Weights of a small transformer language model.
Size: 9 layers, width 256, MLP 1024 squared ReLU, 7.28M parameters.
Architecture: RMSNorm before each block, rotary positions, no biases in attention or MLP, untied embeddings, normalized queries and keys, some layers without attention, paired heads, shifted keys, gated attention, capped logits.
Training: a variant of Adam for these matrices, 560M tokens.
Each number is 500 + 25 x the weight over the matrix's rms, rounded and kept within 0 to 999. Layers, rows and columns count from 0. Numbers have three digits each.

# layer 3 MLP down (transposed), 1024x256, rms 0.0934, rows 718-767, columns 64-127
512513529548519502513535476498532454460513492511493496475501525517489531455444524493502482534526471479487498569457484530471480485489495446512505524486512508473506499497502531498526516467517525
471507544483520516436472528509517466506484499511531492522539478459500488540486521414486483513468550512482527496502482514508548445510505480477498554531490486509449515527506437508486528536524485
481498502529543452555491488544496494495475533522492481529485506462465520543537472446482550514511536504456507500498457505492484501514506464502489454473542503451456504488501507487541451505515492
492504535516485539535489490496469489508495504527519515510500498484551497475461508521464512509530502578506480527511472522526469561492504493534481536464509531510516460485492493484479493493551509
543506467504506561492536528519526485485541513503481497471527484500553502462533448489542445517477466489503514507567511481498533502467508504471472486514510513476471498463518476521499516533493546
494500458485436502504472456516480537499520513475485512484493496496526521534500537481509508546475549486497526485491479466497551505476509475535557483468530514530446513503485525472530481532491531
499504490479481509469458458500477480495498454507510473543526520520513515514508460472520497477479521501487473506512515517523525487472479530497488508495517455472474501513494523488507473590499484
509526523534470502545497498497523504499514564509497514534498499516484461516501510523512487501486502537489511512511516500496474446501496500510469527491514505501512528502479507496486493508511486
495495471495463464479512521500502473472458504524528498531559487509497504564435486474451512481456498519497521503549502522447487517508467523514488526524531506515477498501512497504442525544513519
459456484498506525483536513546526527483505456505501536492488460527469500518468498521453479504493489534498486510483504482489466486514537520510520495498483497448487518476509500472514487559494479
497487517498486484530517475491484522510466464544498566506513497521541446496497493504480487477495472497529499509529488561513496467499519486510457505514532466539462506525488478520537516468549493
520498503479522467509520469490486471480493503536496489542518514504437495486497473523490529518483513469500446519526489496480486490502498531443522522486510528515517537524450550501531474479464516
494523502549487477438524519467480489474544471488484528491524522518484489493502484463487521507488464486502547505471509495518523477468479462506500506540533556514476530520554496464536503495474515
519531473554500498528511498484561503507527520508460486511506546534518495506498457516477553495514533495477497477535536521544471477517511491472514534504470541512475552496465470519474525486479494
478502517519482503493506527488486493518538474501504486480484505514501471498499522516474523497510504536502480490494475513540528521497490509446465480515538532471501485475476480464511522515529499
474467496502549512517495483497476478502490503497461467453489524492476499472505487494503444507462519540489472507494437476455484496467477476521513508495513511530489463480502508516494520498506493
494517489549509483487492469527452466462491494548495505515492521509494513481464451541502525521492481490505519521473485508474489520489474531470498497540493481481534500495463475501481476516513520
518484513553485534525488541531501493518492527502468477510525493509533492518517494515492538471511505507500484482474439498483518505509478510498496491469499443517518482502501489507483488525491484
467497474476533483506512475450494495517485528511477534501521504454481537530521480512507498508482495478495511513475491520467468472474490528524508478436525501457455480508509480558509510517514492
477545486430481513483511504524509449481504515488501516516536498475474466458479499483507520501542506526504479478454460523490481480466493492543523557509484486497499494523490465502527502512511451
493467462502540526483549473484525506476501510475488518493500476500515504495480504509505461485486516522534486503467489476498515516471473514461524459517500475483443556510514507520491513454530453
502469529485506478527521431456536516489531501520489526475484537511477508479512503539548483465511497493459479506494489446504545547472472498472477470509519486505493513512510484481479468502459447
528515496513505509470482503539463477546495510494510481484503478504494486464458518451465477513495487506486492530491469506520520536506466503509490537527465493500491463499485496517509470510532499
491508506529526485544476493507506505507491474517467500487497468511535469536494539494503454508512501540527467492508456474495488485544444476506542519544472486518490510473529455532495533498474490
512467476551479529549489469507451481454519520547477493544532491528452488462477496485536489517523516507509478498481483489513444519492473478473467537530499502503478515507459474560501456512463487
496492491511496478485509500527520536500484545522513517461521493490484489482553466504473513541512528505476489516503539512451507496496468516537467524503471508478513498509491504469512461548464507
438497487562457488544478512476545523513460485516448527539511485512499460516561515475543483538489454510518450533474473482504482512515492512522503503501547532502474497480528472534515484550491525
520505466476519503521511530489491538492546485500476530491477501489526539500529464511518545496480485500488461499492451558492557502496493523493470471493528485487520500519517491496479495472529487
465492493514487500471485516452541527544543542517462541511474547442476504480527533506492474518471492487518472509512520499475541497534461446547481488477473491543498550482498487495458484481521526
530519525514529500494517559473508532462499516505534462482512500535536482480483530503487487504537469531522542498484506518518476508464494516491487506515533443516499480470514478487523540510510476
500490540477521507508498536468475486501534473507478476439497481485457482490526527507497483461561479487528493501540502456457480453470505523528506496520530532478474515477526458538517471520490491
505529475479490496492478450467510471481479519522491534475479509549527487587517490443515522498483492536518515498502500478495482514448493514491469479507512523447501514495501483469497496456493496
515507487510501486494496498497518521462450479450497492512503564515501533492535495503494470486484502482503511525521497502450495464454491477517487503559487534495533516478509511477517487466506497
538525503486498512463506514507503499461495498478505523491497532515470467509506496507486447533487478499513479482463460522519487509504525529556477524531518526486516479509563507529497517492531491
498491473516495517520505541520482481504457471509508476478518533533523525478489538511517499504519531464472476493488490492448489506481496482422472520481510472511453483521509502495520518483543528
505475494493465476480503491522475519547507501458489516497488466483515525518506502504541540461499490502532494496531511517512475479500516526513502486519470521484526491433504522468518486526516481
505508496542465472477509472454526533482496493489523461523496502460490515497474501505505483513556499518523566514504522518530531496506526499492508506505522540491502481490469483520494464515529462
484468540472472479541497499489491495475539510492458530518536490512509492505503505481520507519504531487517516456513510494460556474492492521440471490483554488508518489500517497518506489501522518
521511479489540466490520498483502517451529497540521486507468511530493489508525529506490518510516510519465496482506527536488499480484475552491520501485467479502522512505510517534517539503533510
504504526522498492467448459530452495512504501488501504475490501498457482495518513490465500529507524497530482489533519489466469528490513495481499497477487501536520543511464498517499514499494527
482529500515495508500483476511485463493465496554546480475487485496456483497523494514517521546477488512513503528507514538493490488494508492545474492546541537510510493513498497488464532506506532
484460541482487488518450502508482468456472488503528500486490477491516548496512549512459471468512497507474481541498503503443502523497516472494461524476497474484475482525507481529483525549527523
507473527442490495532468486517514506508524531532503483497516484468502520520543469533501532468537532472456515465510495513493501446466501515456479509477465511479483495518448521482472461490501486
489492495500508504498486498496502504504496497504498508502501497500506501496494495494498498505505502498501503498503499504499498498499504493506504502501492503496505506505498496499477494513514493
505543509454493487517478517542521488511491474486534490501494492472539517500477513525480493505489493526477506522535496516522482552523519489485458492504536532485531479551489479484501494517492522
453494512487482476488469471474508477475503479479534475488509467561502496499502485525519535517508492507510507539538493495454514516533503514492487466484503496490462495530482520571495501490478546
549480489505526482477485503475521501508569503481514482518486498488534469511491522515520538519501491535461463563447498506521454496551525494481469458454475513439514548537476490557492497485505454
507494488462523488493478477458523484521531495522499511487503485483484494496476533527504484535478507517474520484505504495521497470473488472467527512483487506474504502473490492463479511497539468
511496510549512464520504531529484536502536492534489515535455496454487530473559496484542518523523493484558504529442518498457505507523493476499472482439493489523513515496529492460502518507509522
525481561512500502532513481500483533496498523504473478482492449450518488466499472509524519472503532510499552471509485556497495458533497498477500510506469477470508489480501490540491502516521491
# layer 3 MLP up, 1024x256, rms 0.097, rows 719-768, columns 64-127
461490462504502503482466533499523487520492512490540512496510499459453524485502506482508492470521478448488527470446532482493497498550512487456472493522489466521549535495512545503500482475469497
507491496488484536517505497497498486489463524508497501485484515498484455485538520520477474472511511500448543498453481519494516501512485507495460513505503485510497487497534509500517507487543515
517486458455482468517486536457477544511500513515497478484496480524452505532489582496499455485511519512488499499497463458533465498468537496508507494493491466475536498500467517465493479490475504
530517456548514511497532508493463473456507504495564504515479531536487491493480517484513477496493483514485478456510522461462496511524468529561510507488462507490521502468496501510491547479474554
478502505501486549490471528486507474484484488447513526496490514481509428578530489502488550474534463450517522497503497528512523506491548478539461553529497468490513545499503520493476510517516508
461507520515491515511502495497480506525488509521478528520485483541483536508472507489534497494457476515487508504495498544557521489451510531489572504534503456498478496496461535505537490510521497
488550513494501506492483523501517500484509508509494484495514479526499464519463517498483507478545484515536497523503506476519464496539501510534548464504497521483526486530475509481493478505490476
507500477549533486544463485517469497524508469487492462433456479443460552480530478497526487522545451505456528520528522501464506543503498457546457538495507504472511522487497507497485516490460482
509475465540491519454511472490495475490480505482499500490487546495442490541490484523519520511458528487456463487491487519469513487489488507508500490505474481520518501491501487506474479495472484
467451520496456560525535511505493483512474496474518507477509513506529476483523523484505505480561511449499514433509445521473552473536505540522494489489518458511488549480490571470503506515480501
505548508522493498485527527512533466565452538493507507472542489493512459519488520498466460537493518476508498489516508499490517485473477511488488520445498458519483506477517498502515520494487501
511506507481487524518510550489483461516499459523491489505453501469500481535506487493539486470518513450534479550537537486493508507484471517523512517508525510481462457450516559526508537492504501
501535515521499547531478521531496544485476482472498498481522497516466509525511484481527544472538494520499526476482523487507448487485545512516472553459488479503509509496461548542478539463519553
523454486469474492526509467509488503511525498522538467514488467493542475509466485540484502549480474515505472518497546502495465488509496491542525475475484429536510480524482506464480476510485512
512480482481549547510493488512486511522493496511514471485483522493491463486530504496537513488531471525497525554451489490468513546478509523478504519486521478497493470528478484520521489514495507
471484459490498452485488499532500470489461521484533518526513492532531523497475504546491506504530535511520508522513502518498506559491487489524456438521521478479547493492506478497469538483463492
499450489505495463449462505513542512518526522492532467466486506474479530522497530520482471509511518519501534528507578472546479506559483501528542454481499506487470513530463480501510510489499507
514531497510474448515514498529535507547460511500513473496471463480498509562456514494510544558551495469524489512479505467499498535462505506509522501512521515514490532517511532503474494527524488
460506502503458533474496501472533516512477484475457463505516512462497521488455533489465513480497485432525507485477547506462518522496480517502489452464504485508507531541482496446489513474459504
488482486535487540506524491524493525500493515478484504499454503492460517496471477515492517491498461491470486483492503487476489456513479508455513488493477495525478482517513546506493486487467547
493458492520486564515488536518526549510502495476501507474506484510514547514513495505457523506491497498495511463478490549529429499499494493512526479512525519494473548531428514476513530515497485
467531487531484532473488506510517522448525498509490470506472498524484542525487525515471505514520507454547573497543491456520498530434518523477507509492504513460533522481485538495532498541491489
495520517473508482480514504520508481498477465469536501530473437528470494533499531499529512534475471444535580499446504478494494495495553504524533512537550502503523497485499544492505490512475546
489525491503457487463496507530540463483506431518509501439430429464464478470478544485498495488519429441505509495489529501486500454498490483492546487520522484475517515475482525506497479502481501
515501495506490529487530455546500521546493472527448521563494484496499501488486508502492532502493431481548480493471500497514501511479485526478560507502514463486522487504488501532520507492511545
486487511568493529529484525509539496478511449542509505493497484536487538528477495504509495498476514520507518534558489477494523500486457497512499485512481504519495484507514570459520538525532474
483517453582507533524511494533499486487483531512496460545490492504531504535480496496505525483514443494496484516521480486444568513498507518478577457524453516536542447529499524539499487507479524
512483521552515453505500499497517534551457475465522475530505517460467509498479498512508518494472526489491489472516484494528481495496489509493526456433504457521523445529459511463483562454499509
422495487479497503478520524564487509534488526470523498472475517503485517526515515544458526510483487509475476507538437524431538515485476479475507513507538510518511565505512519479532530459487487
492485509456483546493492476475510547562461441542539513475486493496454509526455484488456498481572536502507504463472495551506488510473482529501489470503473475517498519484515551507520513489517503
497500497474528508535476488550444494505519522487471480446494490442454477509449533519533488491507497501478499514477518501465506504508485462532510465494527490459538492504442495529511466472479515
473494524569499533514505502498479535449474506477518499506526540493483517532474523502490545449505513489468519474504516491536549563488489484473510505480487520473504482494522491489535524494480508
450521501519515512475525501547456479502438505465505491498494475472503501504534537543503485526558508450441527479480529513467484474479497501507533475513514504511515496472484500497550506516524485
498515493489541502512474500501467496512491493496535508479487490501478531493482488502516508468546511515491506484530493486464469522507494486544527515519474499490520500493480525525485539482550511
503503455507467538465518509535476547519479523488503500521486502452486542520508528518498500468492520489514486478480524518491480525531484521504489492466511494468527525499502526568544509520524473
486532486519523449470492491487489518539486476513480501499436496485479542477469501518495510491514489515501519473523496427502505506470505542482544493554462515527504466489481499485524493520468468
491525494483510504495475547508493515503497513502497503497490515465522494555483490535484527483524497473454462503556553471458528481494482471494496495499521505522504463521484508468487488507527507
469462498547510522477501485497528483480516527496526481499531512504484481523512526526515485502491512483514527495513541476476484467538488497508481470456515486514490515540507548509494492474496491
494462504508490529507490514492518507492492499504505507534493522514522513465499531503493514518506459542499515510465508536528532514495537519512483454532535527495498473493520499497521518491516513
531498509454528532526499506530463488477496499498553511491486510461467548467512513481525516488535470495484545488511514495504501506526465481500499491500520492514518472462480536488468516469519510
497476456546490464462517510490486466531495479533502534518515500509515495547479558450508508519467512485499509506520517512517492524511497495483476522505568519455495502500486481511489513485477514
506526556530472509489539471491485506554467515526521524487504546481510507474493508517490453495503486452481525486462510473518495484493534545505482508487488494468523499540515492451529537476511524
495494491499500492500501516502500505496493495501508502501496495504499501491498511504488506508507485491496516501500512503503501501492506510503503502509497490510505490501500490493500509497492507
525520471486476519493514508516509487500473520497552450493446464510543535498429526562486517492515513497477519470482482476479472496448510497513501500503486466505533508535493502464480534488500536
491504470475492524506565493555478527469488495473502495491517510494510495488525550541450483487540487508523528486467539518467443485525546477497479530501483507505508511520510476487506531490459546
499535546499487488555458508500523507478480492496544498503490527460505514513523508490511489485509467523536492520486505539487470510480535532479517488489510501520513526495533524501512586520466452
497477526562531510472511494493493466509492479518565499505504497489492508503509490519508494505492482504488556522477541510494525515520520504546489506478481475477524517537513516484487542512450503
499459471528519525530492573535464505493501496510440514469498558531545480489548537514499497481505517481544561444550540498439486538425529490484486539450524527558493475486508504448500524479473504
471524526501487516488471525487510517519531443486477534505522459502492509519482491499497517490483474469501489455516507487496504486509517454528502462510501451496504506492508501472501478478513507
493538470500471525524524503482456489491465501494498468501493470483524555496470515488478484531527435464478470440504506506515487484520540565477504519536512443486558502571502494506498514462519513